Weights of a small transformer language model: rotary positions.
Each number is 500 + 25 x the weight over the matrix's rms, rounded and kept within 0 to 999. Layers, rows and columns count from 0. Numbers have three digits each.

# q: layer 13 attention query, 256x256, rms 0.148, rows 0-127, columns 96-127
# k: layer 13 attention key, 128x256, rms 0.147, rows 0-63, columns 96-127
# v: layer 13 attention value, 128x256, rms 0.154, rows 0-55, columns 96-127
# o: layer 13 attention output (transposed), 256x256, rms 0.27, rows 0-87,96-119, columns 96-127
q0:506494503558512505479497571513474491509529508538517479484506520494495501480510494523492504485475
q32:480467521506518443506514523504511539516464488532507478492495482505527521491495488490553445506508
k0:489454475513514470490483484548482516471456520501526538488468503528471507501495503502469480508537
q1:510448473482522520509491473473501510511542502505470496473464509483488451524475533525513462572536
q33:511537522508480490488490494533484458503547503513480496460467516537528520481469508559502518534529
k1:470530522482484513511568523514513515480493521493519474508543510503484502508570513476523533489454
q2:503487508496547516518516476512497534469510517509457557486491477482515535539491495494471528508493
q34:516488510557542512510455472461494456473467503499507536494505490516493490528500488516480485506545
k2:509483501484505496449515540481480502493482505514532505512487496475501519518541523481525493501509
q3:520498477534510522522513486492519493472480513527474526512475486487462487482524495473488491498519
q35:474534471530527512518472524482497484480498465501489519467503477486491506451508527497499527513524
k3:515473481467550524528481512471488503514527475515504476509504502480488520487497461496512487516502
q4:500529474489512508510512521511463507481484505521505472494482488494489492448512474487495532508485
q36:491479533542501477476497482526473526462466493490507465517491535488473509529508453499499505498467
k4:536515471510479496520504485499505510487474471513521507494510499463513501517485477526466518476522
q5:536524518521498464462513510507511484512488513494499511490482520495499496486557523487500520503489
q37:471474510522520494499481495466497493502503495498508500491504517464504482526540534522525477499501
k5:496541507519487456519510541492495524520507511527504465488510493523506466506491487480522486473458
q6:499456470502527498501527488525522533491498471499448536530489511522496482511474530535491469497478
q38:502477470527520493530501503451536488495531487497512494507478517538467520460479495492498436498493
k6:500484483503501502499502535522520488532499496492482516494489553494489489520492508493476482470466
q7:503530506514464493523487527469489510492474541501523483493525455511485509507520450516505497532523
q39:507534514516508464513526527436515506471486507524492496520534511502493543454542486485505493483495
k7:499482550506514502548484521486503486523493491511491506460548521530493531528498458502476466511508
q8:450454471473532541469519511486505491435460464470520513462473513464500506556499436539521536530507
q40:477443476485526498477517505547504513526531519527497482495513519512514472565520496506530503522528
k8:523508487494530524509503540501503443534467480489502485535499499449470482459503487548471470491509
q9:513521500523523502533488484502511481487502469458512533495517510490502490491503544480507503519541
q41:539524511476528531494548514489508500455508500465481524500513475532501502489514526510505499521517
k9:500535493489489536489520459489486459518529520472487513540531525495466492501518521476514544506522
q10:514467461488508531469481478471506502498522505496512525464494497463493510501482441507451498521505
q42:520447503473512432493523492532517468519449489494479472526448531466457502503510547547528512474473
k10:478506504485479479476497546533515539515474521483546517476430488522500506535472492502511451492513
q11:521499522506498521503529504506520558494494515442450530515499466499540505504542497502526496503529
q43:505490527453493487467510493506534521496519508482474502497467507504494492490530488478485480467523
k11:471484556492520528471488519494490501564479501521505501543477519523499550499465500460500508495492
q12:476462494506480510551489528514500505507473471493492446503502480528487511456459449504519517562495
q44:499473498522474448475495510528514498533503499490480460534507482475542475501488495521503509514454
k12:486526518517474496480480533490481519507521538529532513490476437516521484511493496526486441531464
q13:505484487560475516454505513492514491464507515477512509516531553499510525490522518495508480491589
q45:470516501516514499505478529483550520517487513487486482509506484442505514507533454470474529497535
k13:495507484464510488505447503491477485491538476532478553521516494497501493496478530528540508527518
q14:505506491475514487491577486474474524488523518504508489532551536489500507535462472477527512504537
q46:507457505469501540533497502508497518534490480499494482520492540498460561479539518537543489505489
k14:502520464504500494493515480501499473477509529494503511467541518493494493509485489471460495509566
q15:528525492517486495528465523482497498501469502506514501460513446496510486494522548484515480501527
q47:495507500522505524503501477542532494520497473492546509498503467511531513472520471562515490526503
k15:512497474529529498504476502493471501497536475485480503503516507490511487539490514471482521446527
q16:504491475516518527498525506492508535484537456473479543483481492485471529446503535510470523521467
q48:503553484554460500469514494472484519539517509416500483549553497469494493483504508506496550472491
k16:478524493501475472500460526478513540485478495518540474490519498506468453479526483473444498514500
q17:526470512506494531496473514487519517509470504509485518471541486487512483505514509475516475497518
q49:522478496515479535501505501444522493493469494526478538506518473541499510484485505533507537493504
k17:529521515480509500483491491489527505542496478483487486511501532468512492522499504510492481554485
q18:529507517504515535467511492513517537485503520521486503450499510548514537513467499485512464506570
q50:564554463530466520483544517500516473507492472440521524462526482552529533492473514506474503452512
k18:513494527522540539495522447519456465503528541489514471467526548477535540541542524511506525488504
q19:511474507522466526495541512531488491495509537506523542511488538531529503531538506505494539430493
q51:518484528418507519476557504491521531462493511447478542551574550477499470477493528399452526451539
k19:488557525472521514497490526457543486495480492496501494538506544442467506465506509528558473532474
q20:524510523518496511486526494483575493463554480491537436488473515543493448487485489515472515485494
q52:490498556488485487502476471503459504453480489493473454456524493465511540530498504517482540479524
k20:491488531522476464505547499484527508470477521511463544471520520509533465454549519513519521513483
q21:490489530482490457513511495500513482517508503495514486499493519500493494473487483514499490515476
q53:504513512506492476493517512534446523497479534532486474480472535496495493534504505505494498521511
k21:494523487524489524494467541485522499487498495495484461467509471501495521473461496500484469501526
q22:477519486515512534478499478433447475491511453494520534481469481557441518497501472510521504508494
q54:475468508536473532487514511454484487493488506493471468477508544508481489507472553473489486448525
k22:480466455499519470488520544492487520484503494533497514522529482487517527538468484467518504489490
q23:504473540541487461473477483483483518557481518520532575525522491510532517494505481481509492472515
q55:474496494460535510488504503477514496549554448469429483505482528467507505472489465496480431471525
k23:502489499500497474486531514512525475490480533495523518519520479505484532511466495467500532435512
q24:520531499519503508523473489489498538504506492500495505463523535468543481552490492493484525483502
q56:474518514504522495497502491470496480516475508496472471498527563523547517507493491467544549505513
k24:452489524482508482503497494490541505484476514466527546502521493482487485491529489508502488475567
q25:468488512537529470519475499545481459493518487463471473501509517507486526528500488490519512548467
q57:432470522511511502505488516472480499486503549492529520476561485491502542509455506530508467460502
k25:465503477476509491509462483496522537464489557498512469506480502514520501553521442498507465501448
q26:458490516556485458520479528513520478507466509544474467519503470520483523495489489538479520482489
q58:485512503539511513479500510480509477551475455466506484511450509495486475478492482527566543485468
k26:504499510500520466499503553523478451517492465480522481498476494508478508471508472521520507515469
q27:542472489507445484497502503480484502462491513560485516514495506503546466546453510487465543494520
q59:532496500519463498496520459518504468488500502515516516497519534487482450468521498540509495448511
k27:505519486474511451528545499462499485506528515497510459530499502496484492473475480501532568486525
q28:467505478473543477491457534486509529472534485497492494527575529506465530505506503474472497534554
q60:491493522478501550508475514527480492455475493529525466500520524507467456548532504518492489502472
k28:518567508509526497464525475501510503507493471511518503486493497480528478470541482488507514518537
q29:501524485502516491477523514494495507511532467453516520509519528452534484467515537510539531492536
q61:541511541500477498475512492481488504496544502492460525484514492489509499494509503464508538503502
k29:550498507486493477508543508536488488492479521493534516498476495502494469489475475504519534491522
q30:493502489497485495491516495474514501499529536506523516494494503474506516462481530502513481528484
q62:523506475494562486513512486454473507506486498489508523502486555479497528498518542536494501500481
k30:513516497549468478492492493519504469508514518508491489505482473485524525491510463492498497528501
q31:488454535515498470502498538528522514483506488488496480511471527510533512486518524477471517465449
q63:467524546503502486503470517515520543512495453492456531524519525474505454475516526494501548507516
k31:519539512539503492526499511475494504472465502476504504514477491433430494492535490469452548538452
v0:510496526462528502526481485504474470536503510531506502511522520464514511520461510488504512490496
o0:493516498528465468472521482484490521459511470512461565510520481517510516495504529468489527536469
o32:470521505535487520484491483522480497486487479491512498451491492480488496488469480536486478471598
v1:495529480507500530474481481485518509509505515514487524477559493511518516520516499495517489526519
o1:509500530516532474546495483475487472484485492471510467498450467511464501468475543525486506467511
o33:482491498486491480431471519505498498525475528527526532489540527510521488489490463481499555531504
v2:495497484496492474463535504552532506495504517510474494520494519471526538462507517488478523505477
o2:501494467512505497524490482477514541571486491529510521503546444508497500522516494497496472507471
o34:492471535501486519518495501518523501446550529490515489494504524509462511486500450495484498506498
v3:520484483497508524509505510504466484506528466501550492492494506509515514502487505522441511498490
o3:495495517507512483496476448484539489480517488493477492498513515498460499493538482514493462475448
o35:494506503477538464516549540463501527507483491534523520499490484478485534499472491509490486499475
v4:489512516480533477492527520480496515497509488462488511528511487510510511493500517506506497454489
o4:493475478481464509501454457479467516481505498524482493498508514514493503535547517504501512545546
o36:492514543499535474485538531521477483533487513497508504494479466450527488459516496505516501502460
v5:520539501525473483513507481474529509479463501485558522498505518521519455494526482502492487481485
o5:493509531503546524457514496519502518519546494537483469496458504505501526506452567510476467518505
o37:478483511481499473507485531543483484457446515508499521527528531468517538489514470497488516470521
v6:482496515476522488466499487513508532473495496492508515476528498495478456484482464467487477513488
o6:534488515521456481499481485483475521474478506526467512499458498511536504514530517500487515518549
o38:461478473480541523534497481562476477506515469526484535560518486494516504511529511519517505497539
v7:477502500493526464499511524501539489476530520478483493476471484513501491512496505486513494515492
o7:530521513521499550510492500527539488515491497472486519475504502487456515487474480489489506504483
o39:448489504498505470538503509496491486487507493556507477526514509486507501510531529509510525507549
v8:503545508520524537486520470497498461529468488515469494520530497511507495499523506487487502503528
o8:502485492514524467517463527478490485489530495469553482490484511473454476501552544500511505513493
o40:506501517514460469523477496511500521473489509539505517485487471551504521478470514488478509495504
v9:534474488491510513478485487492461458493519516508503508518488501493462486505499488506484530497482
o9:480506505522506507459538500517491525534520514531506528488492522511505518516514499527497455487508
o41:483500494461529521489505522471476451503503480492486519524518500483475472484525469509517522500541
v10:504485487531493502485479472502469528464487521468511561499487523523524485467484453549503546562519
o10:508556501467501462516495511494517510477508464523507469481488496504473500524547555456483458444514
o42:492453510512511475483476513472478459507460509521482452526519500500533480514525498515501578452516
v11:492483510495515494533493518495492485474490476503460501558491493505486490528518479503448473485493
o11:499508469541504532473547506490489554533525523496514484463496516490528534443499490496521523494472
o43:518479502491467476526461518524495523497519516509515534498489514488488479531474487520495493529477
v12:476482494505517500476495505534489505503502515505516505515488493494503515533487458454510501509504
o12:517510484512511483523485496501482476517502488526503503491520499541506504513542495486452507500468
o44:504510494469466478525469508538479522492461475487486486493510522535490503519490518509521496511560
v13:515519443497528517490489454514478504524456504515514518538499487540461518493505526486510490489482
o13:528477501501450492523524521529483516479533501480478491455499509459505507510475503496506505492564
o45:496500503524533518510470515477502489522432502519527512484516496501493525500519489507523505521457
v14:492497542468505507509504511499526527472476480495475503492526474489531462487496505493506485519463
o14:485500503509475488480520509542485501483512494508492499495500483438498545504494486515505532534580
o46:522523497499526532529489491491530479512504531491513527494476473511531507524488509467490496460474
v15:526486509482483455513445508495531512492478469482514472511502497494498514493536493507491513470500
o15:486495513491522507501501544475479511495495463486548468490508529521451516504518501507487471465555
o47:519537492482464502495488445505508483505540518508454526530478513498509478521485516517497515529505
v16:480528491479527514531504491474555484516511523501535496511525515489522522504533514504504529454468
o16:478471506535533482463466501496490507493494461524494521440485468499487456487537503493512466525510
o48:526508481470503515507521514504492497553509519509452490531488434511522504483469506463491524473509
v17:470483496498510438539517484488532512519528512512502496486526503560478467497489510540509466520496
o17:488474503493501556464511533522515505508508477494523509508463503467491510487523494503512511484470
o49:499495466522515476475481463504495485505499493506468476506501483499561495498484504483476487511491
v18:489459499511500447517515476522512515494509496490509465499477505503485474542507514512527529516492
o18:503513495515481551475476493491512477512487493481481552502512493503495499511482480463507510479490
o50:546520488477476462504530504530499503485526492494429502511485537463503512519533501494509489477534
v19:494508489507484460510466499500485498463498507478482470481500519491484476466520483499529495515515
o19:484499503496493525516542504482498505523483495508520489462495468513518506500539524493501499500481
o51:456489525466507496514450511525471462498505499491473503480535522452513474497465509539492496507505
v20:515505507499514497479503499512469507486494519487513511521518481485528494493485491535526499520488
o20:508490517506472524492507476488499471483494500547500470489497468522468484560525525502535513513480
o52:478490518508506497503473486514494491520498499491480508494501521478525493448494462492491492523486
v21:484480484488532509532482507500520475485461511533513509494497489496483479505476511483515476517514
o21:459525516485509498486489540474507500498487526474517509518508506464509513509532483507485519515518
o53:525498494516496513493525488532485475528524497507531536475491479494496535485496475527471490510504
v22:487519503514516470479479505481507513483521494474495491466466483485486506519496504558472503514525
o22:518446476431468513468496471488513505510490459524499508528522505557482476506508494478467511460483
o54:513497475536499512510507498524507488470520527531486521454520520522507505477479508491483504531513
v23:487517516485529476546505461475521495511454501499501533507551500526479475507550479523508492483477
o23:511500520531495522504488503517482545523533513557500499496467528510503510483466505462539515508514
o55:530553446512528500477517477496494473499461546502523512486506508469464511494470507494497472485504
v24:463535462475484473533513515525489453547554546445495537469498505448514491495507524491496470493474
o24:480507506503548522524488479473568514500463492535451476500525464528477476501477492495478500505538
o56:528501494507521477494488473472459499531489489448513485511477492465535512492462478465514533499477
v25:450458481512490502544498521527502491500517509527504520552513503459495490474534465470492500482489
o25:500499482485499450492551477518461544516502522483486478465496506537504482522536537498531460498519
o57:521464454497497496478493520487484462511517496516518542507470452500492512520533490525480516519505
v26:522513488472510491467500512486490499504520474512551524535477494514478504521529526505485509493490
o26:527511537498511484475501501503507495479473502519477496528500486506529508481483502517513500481488
o58:483493485490512492527498483431481511543526522486518506501487511517517534537467477499496471526518
v27:485504497501474485505497498500497526493535522502472516510524451486503498486479499508487501507518
o27:532525515535520504493537486535485467532483501509503492504502543530448501510518509511466524497504
o59:467529466502501511519444504494508489493529509528473509492479478524524499494498556465534510505513
v28:500481514509508501447498502521528489491498535512498519516488520496478498520529478544517509477518
o28:494524503485532464505515495463510508534509526498523505504518493537450517499499527482516491514484
o60:466493531472506518510511479508477470476470512520504456540493498504501460500502497483462531492500
v29:483495534478482550524526503480461489536497495493534486490539537500459503545461532509501480487471
o29:522483494502474489489484452522518475460531556483433514498492489474539501492507449502501552502511
o61:474479484491526456480495507527530510538540474494524512501500518465511492461458472520523460501527
v30:521516505487503498519517522497471509508486468476504444474516526481501459461532475515495495507494
o30:458474524502493501432483514525493460506473494482496509503487493488491525528516502517551503509544
o62:524510479473509458528516508489516511518517541486511491512500495474475493509485485500465504493450
v31:510467487472536515509540553514487511522528491452514466496513510493468511489488492534491516469522
o31:492492476489495473470503505468507516489438521548508497507461520464509512537497479491500509520511
o63:521473522542492495503541511509529469505490509491461493491542515514563491521512518464469526485457
q64:480487541501497528513515547497504473489460505520487515499566545499480506512500452488500529524517
q96:471498464450464512493497483499505495481510475508491538475489548485499491500482484452497510484495
k32:506479488513515474512492475495507507530544480491498508501542503458510519490516501528487492508486
q65:462516539521528537483522500486518471515462498520501506493538570506457510522490495482495512526496
q97:492502505517511526483509468459485518461497478489476530495526527519482520510504530460484490460518
k33:496462524509523504501488514533512490516499489486532480519534501435514470480493515509521484463485
q66:495505459497519505488476494501516498526486497498508485502466498517493508446498485527506454514546
q98:486490511527485475526474532523497549539459490510495450514458481506503487509501469522500495509478
k34:472515509504494498480514531516500512439538512506491481492503508534498510511513508502466517522519
q67:488482510505479547473514483516500504504486503522536511461510494474490487544483473517495514510535
q99:520480468491477506496537518493501512505473504512493462503468478468540478544505482508481479484515
k35:498530509524493504519480523495465499462514501492496506491539508537475527524497484495502549516501
q68:486483509498457504507517545488500562541535518493470523486520485509487505500511507492490555505488
q100:489458510512480499543483480529518504554466490530466493481473498466497519530478522505522444476431
k36:465501502467496519513500525477476509480459516498510493477473527546501482499522523472467486539559
q69:501503508500480510534521492478532496526510493504518512502473503479491472482508519489504493455529
q101:427509527432540507480471518467521500473554480430499550519565452490473493436497496485557512521448
k37:528488477500477481522515504485489487562518550467501493512474478507499442478468548498527514491568
q70:466480467513500485487507505507476439526505495539476519484454516516522479461517459476507495549445
q102:478485484494511495489485493444500494505492532489483511522496493503470470503493518526504465502500
k38:514496544576510502506492503515515475511490519514489496468512474509518479508474530484469518494513
q71:509503487475495503462495511485482516494528541520498492554500477483463512527500510511551519474515
q103:487489524492504525557560495471457493489472458444520485487505526526488440471536516493480483537524
k39:505484492538489551505505515483521470491550486465508554512529492483547439498529493540527473520498
q72:464442477528502468525494479506499493522504511505496521503484478513522518449495522507483471464451
q104:521470476461463473502429506515482493515507484515487496487519507489506484519497547503498486515478
k40:451481500506528499511512516522493507503512520492533458531450481505522479463469492484524497520385
q73:525429526500480461479458467536533495584473522521485472472463507507555517501515465520493494498506
q105:473493496483513467561518526512512488467501521523460492506512490446525487502487498498516487525478
k41:502452480478504535516497489487509498505456502516509516511469500502512519485543502509484486467441
q74:484509495528459510496499504515482474493430490528546494519469512485497493504501522515481478481438
q106:502458526567515516476528503482504520479505523510455471468525479497478540485469552533470522498461
k42:506521508502511522501513511518557467498496491480513521499547524508495495483490534499491492535491
q75:498509522509504497486513504513479490480482467506465488458505492571508481493452510503494482457480
q107:464463493511485486516455527453508508490544521523484532475504519475493539540478491496492466529511
k43:502530534526478505485502486522519478515476483519528494495457516488480482527548480541481504483503
q76:485469475513510488476492501473487492520512488504467485514534545500508479514463483488508526503504
q108:473510484508549499567507524473463494476490474492525511479502540539453511516535491533525521498540
k44:477513512512475509498489545469471500506508473492467496556502479504495484513545500474534515514515
q77:514526478483487514484508453496515493477540498474539550464505489500487486508512536467505571500508
q109:522478476536468525493528426516497523516496499472526530491465469520498478542468472544495525475497
k45:518506512487523517517501471525480458475504499516526498516542480491481500520466531512485505477473
q78:523488554500527510514514501518517525498543510512464504523483502512500484525515484519493479538497
q110:518498513460473496467470495494514508509504506480497494488521503520476501509496501492527467565492
k46:474493548521497523493488520510503504468518496462517477514488510527486538494509514480484472457448
q79:530469516478473520515546506522522487533498456520564453473466448491476518480508511516505439489470
q111:513473460538483477574516492518524539538524456500497447472477503533536499514480557483501467465474
k47:514487564502486495485515483495466494490496492483511481481500485487500478492483483507482481502493
q80:503466482493454503504478494554496541483511541481517509466527508501498492483487475529498500535522
q112:480486511489487484502501524501480518503482522511479482492513479482485482456505480525517514541502
k48:518561486493488559516479492508520461431479530485506509526522508516531505544499538507509515535478
q81:509522508511474535507561488491489473470498475479507519464537488504482480512537503579482521503536
q113:480543455463482502482536489468515530467514484503497488521509524489508512486514460488490504506507
k49:483548516508502490478493511537488491461531510480494482470512513480539488488498525505533453509503
q82:526470465491516460514518464524512515536459499471539480505478498517467507461501473488497477505503
q114:496521520522535491534448426480502470493524524470483511518537459514520523473481462515537505531536
k50:513463453479485517496525517446510515526470469529490501521508492492548504493480496504512524499500
q83:506550462468498584465494474455481480480508450455482513584506494437555454441497537551554480503533
q115:447426466518510489525479544508521486434570494599470484516393441536525477539539498475463513473573
k51:523491492497519472501526541460524489506512517535455550504522484469488445510475503516500542467598
q84:461558485473518448503483487552514518473510489503497473499490500445518541510541516541529486525437
q116:479522527439438454527523501531512483491541551539534472487486489498515474481530510492533475537528
k52:525479448504535485518479479508492474531463437488510447449485475464525466488496540533460469491453
q85:508499489521514477497495517536494528480491504503479498486490505487501509476494491507490526517510
q117:521505529479504504531475463495515490529500501502489514459496514483493504495510495496515475516410
k53:503509502537502524503526499535490503468535500523504489552514518519458516501495492515490524500479
q86:492497473507475546535494477505474473492511515522550491421499450497505524462483440522463509503501
q118:431503513475528497457462542474500539506482484500509536462517509522508516500517462486525501477520
k54:489491518514531478495490495496479520496522510505509525530522491506523508521493429482505496522513
q87:530479477509495528521488508502492454509520488442464536508544500467498519486505497501489476542561
q119:487529508519520497472515492461472454486515505537510481543503543532497498458532540474525488424518
k55:540507476517519483496506493470488481446505500509512503532533506432522458486495543512492521524550
q88:443457442532471489541487513521541466535499518528473502488518422495467500485515492538465500498481
q120:493483487501455486493501507506480511520499529533517467447477461544461483526478535487478497497548
k56:469476498509456480553472476540513478541542525521500500499490466509504504500506517519479519515478
q89:507501446525471546534522499522474503486516545540529506505517490534497475518510495496537490467545
q121:560516492485505526516467543468490564538496479501492491514467513498496504486535536506539464493523
k57:519498478524515487489510476486489539489509521500505487503467456510482497535519506495526531565532
q90:499487518531480475515505513518500484514500558556464476458492451527491513503489533473463478495450
q122:482508504497516503484468526537537530545509475489505495469500434511465524532492494503488507548419
k58:521508486494513494515471472497502491481499507529503513460490529505502458501545561475499462509462
q91:504517514524479536510495490498497501499489523521483521536555488511477547476508503497490558532458
q123:512503474473479451483514482498490494512512479497531498519508501451498473549497518532564466474507
k59:493486481558499502520489481496506479504486490508535538501505517479515513506472480549506485538532
q92:546528444471462489512527435506563492481502509509520504501522519467565482466537503478534493492532
q124:492499486524518508494491505504514482525523461492459494449488528524532530490499528521487507490512
k60:522520475486515550520507484506515493493476500498495507514484498508522514495478528447477476473525
q93:513480491549481518515519515497493516470473476490515486479533530508528526498515498476489468511509
q125:501446492480475483529497517467510513462514474437529511502466502538515544545514474494483449494516
k61:498543511483528506484509452515464523495480512488474506503465526535502480483498521536509522487491
q94:492542533500498484515516465504482509529539518519498546510521487470456559485471479497489508530481
q126:477533467489532508527473548474502479492558474494477535508567464484478524494511517532491546540514
k62:488521510526491481502496473482523492489500481471497483495510504487542494452540454486499473528491
q95:444460502518501468530542454500484535508454468526459536482493451506520510476509522479510476481446
q127:487511520459471507474555493507522528484463471506494488495477501486513501518512470513528513494433
k63:463453489491525511497443470502563532509475505492474525516462479518467483520543482531499467475427
v32:483510484479523470482500543485505515464523481541476486523488549522475518491479493499482477545503
o64:508492492505479502507512458509498487523499478490480491466536448507510486527551497541523508480448
o96:536530467485516515493463520486525493522497554493499545512473510567507524451478511460483487525526
v33:512479516516505514465461503549493466491514484561488524458459455504487515504503514513576500492497
o65:464498458496475473513507514499494527487529489458531463526513506481532496496462492523452500491554
o97:547476492499518530515489503501544470495495499512482562499502510524477492506524513501533494505432
v34:503483497514504436496537495508487512525532469511483460460513490558511471512485482498524496481495
o66:512478515490466554467469525511498495480503535527484522508484493464534510500525506516516503543492
o98:508502464479477465475512459482478495557522483494518542528513521527488446470481533448491450474531
v35:472486485446505484506499532483509529542548510503454511481505491467532549467456492478476497501518
o67:533505489501493483497497491522485457495514510504565537504482489541467460481541491503495553488472
o99:451470491493517550498515498478510478541507477508463485525500486485511555520505530478493460495532
v36:484457532473484501529517489504485453479540435520541521457459499519486482479474495526563509512506
o68:472490482472533492506481534521469556485489513478442515508504502521558501481517487465433508524496
o100:522479512515417509496526494483495481478511496503487498519510460455478512480471478515529484492523
v37:499482458483513478507486490514488481480470472471522497508524471482516530509507504460503505474517
o69:492536527467473487489546522469534495546572520479509480522514530485478458485508508517516509508528
o101:514468472507499500508494500500478461507469473538495515468531482549516517499527464483484470494469
v38:463481457505531469472473491544508543496473508400514513537514534498524496507508484457560486547458
o70:510563551489465513521508510477485465510494505554530473513477455486479510519522519519448511483516
o102:470492460464509515469501518509516547504507478484466554430511538494484537522495497506535475508427
v39:489505457553525551513458455479471491467537490535490453531501458484501508477490498504456462526508
o71:492527503466455470527515538474518507513483514477491500487513512546502481491563533488518524523445
o103:517474464515513565500496472498479500506511446526471496506508472496512524530483437526468514511475
v40:513482504451512511500497493460474487478487498518463482556480546518468511506527525466511506479480
o72:461501531544527450495457520560475467515500491516502511477528472474530500558476483514495472490511
o104:541517454472474560464497470507508511495478501481526499525439518508514502525530503501500491533520
v41:471476492461547513485462519460486539483495459459523546529485524509549500517463508485500459531502
o73:484471478496480456457495501516453465494533498547466495510537487507523450468556493524509505474462
o105:498491539513515541546519513472583526505470508464547478473444526534471523540484492521537484518584
v42:478502468497529546487482502515523535492530495508453549511499521543540526512527475481465491463469
o74:503503499509507478469521488500477446505483507502488512524494499492480470480466491450529491497524
o106:474474514477502517543481481495491523504568492438516514481484527497498536490544490519498513514497
v43:465520504500505510484514490501518502469520524497516524458491468511504522480516469519484451508504
o75:514470495510493506478480455525496510503471480524509472517557534482492487497493522479514538494505
o107:489477527506514458546526556539459519478525506484487522459455458511480514520509475520446510490476
v44:519499507495506507482515508482515509492461533516552486482545532491514444446490522472537499506501
o76:521529472504487500549531494542489474510490514476470516498481499503491575543552519505472484521498
o108:528448524523541542479476510460523507477503502514513499505534478521496457503426463481487537480469
v45:495540481460446519524527517482538458479483475480431529499467514529506485480504480487502521532496
o77:502492525470508486514456484538455528473529496538567500489507487480520484516479465508553486460510
o109:475510463500485526489542555484543450502476532459455517496489477565497503504547526540467550505512
v46:503517497487449521443544515491484540501513534444469483522498472486505518506501496486490488492489
o78:539497517534526485529513510461521486451474485516500505480501520481492514501498511549513511510490
o110:484560516479463507482508470524480514530516522482490495518486511474504539492475482479484491485511
v47:499524470524484480462528526497470482491460531479508491507520491460519491494496440543524466505500
o79:502497515480494508502512456550503532497545477470470463516536538499534452521471538494489495530490
o111:476511512506501485497511542463470493475481535544495536453473451490465507481516465517509517421466
v48:493493485486468476525477487494537522493504517512501478500530501538516510505493516478476518491508
o80:499533509532508483508502527514499465481466488521495495509492521449519502494477509496513467528507
o112:476473487471484478488488494481481477496476509519511532522511484572479477512523498478484549476568
v49:473521506494504457535469537470510472500478471519473543487454511541510509509547523516493442498491
o81:514538476510492517521535444543488532490486464476515469478506506526508546519488474485483520534513
o113:532491469518485469474477499491505490541523559509496530500461456500466497493525517449515478490458
v50:460504470530525521553508488479532511467448479475524497544531488520537529470496540541497439518491
o82:505496492455513514511501508488518462516578485466478504477458511519495469529502492447506515498502
o114:496500506521509566527444474506493537478449490531495511525493466471506554519503492534530471530474
v51:496484484503523511492497514489469475488543515514476487466506479471475488416510482432470540449524
o83:504497495496530496475512516477544513534498496516536489513509482542529478538533470555512474482471
o115:491480506506460482501492490514482444488543515498467449538485517469458479450517541474531539505539
v52:537520535501517527475484504507476463499500478542540534520521513487520512534510508511504538470516
o84:477505494480517450585489527499504527512474505476496495470527487522496462484493481482482510523512
o116:513512499505468507458530459523498499475537496540517506512484523506526523464487509515495511501486
v53:523530520475503494523513506505468487539465508504457511511515520492492475462521507485501507492512
o85:480478501487519494488508506518557453495503492504534521526503490513475492495516520543501482499509
o117:553544490551477472535493496493448529497486496545483473494472536520502498563489463478471534505523
v54:532545503495483506547484488490552518525508483497533473518469461496508496511454544498504477522501
o86:526498479512484503459484473520471527504481479515516504478489587527509536512519505495492498484506
o118:490456485477513498530470478521515520514528476518541511508475457472496502489445498503492509549463
v55:512456496499473517487525533510526444518460474536489479512476495516507479462504490517547590513526
o87:537517489490474492487499467482504487527500516516511482520479535531483494545489528474503429469493
o119:468442463518456540505487538513538480475508547552520531481533464510460485493499499522516579517465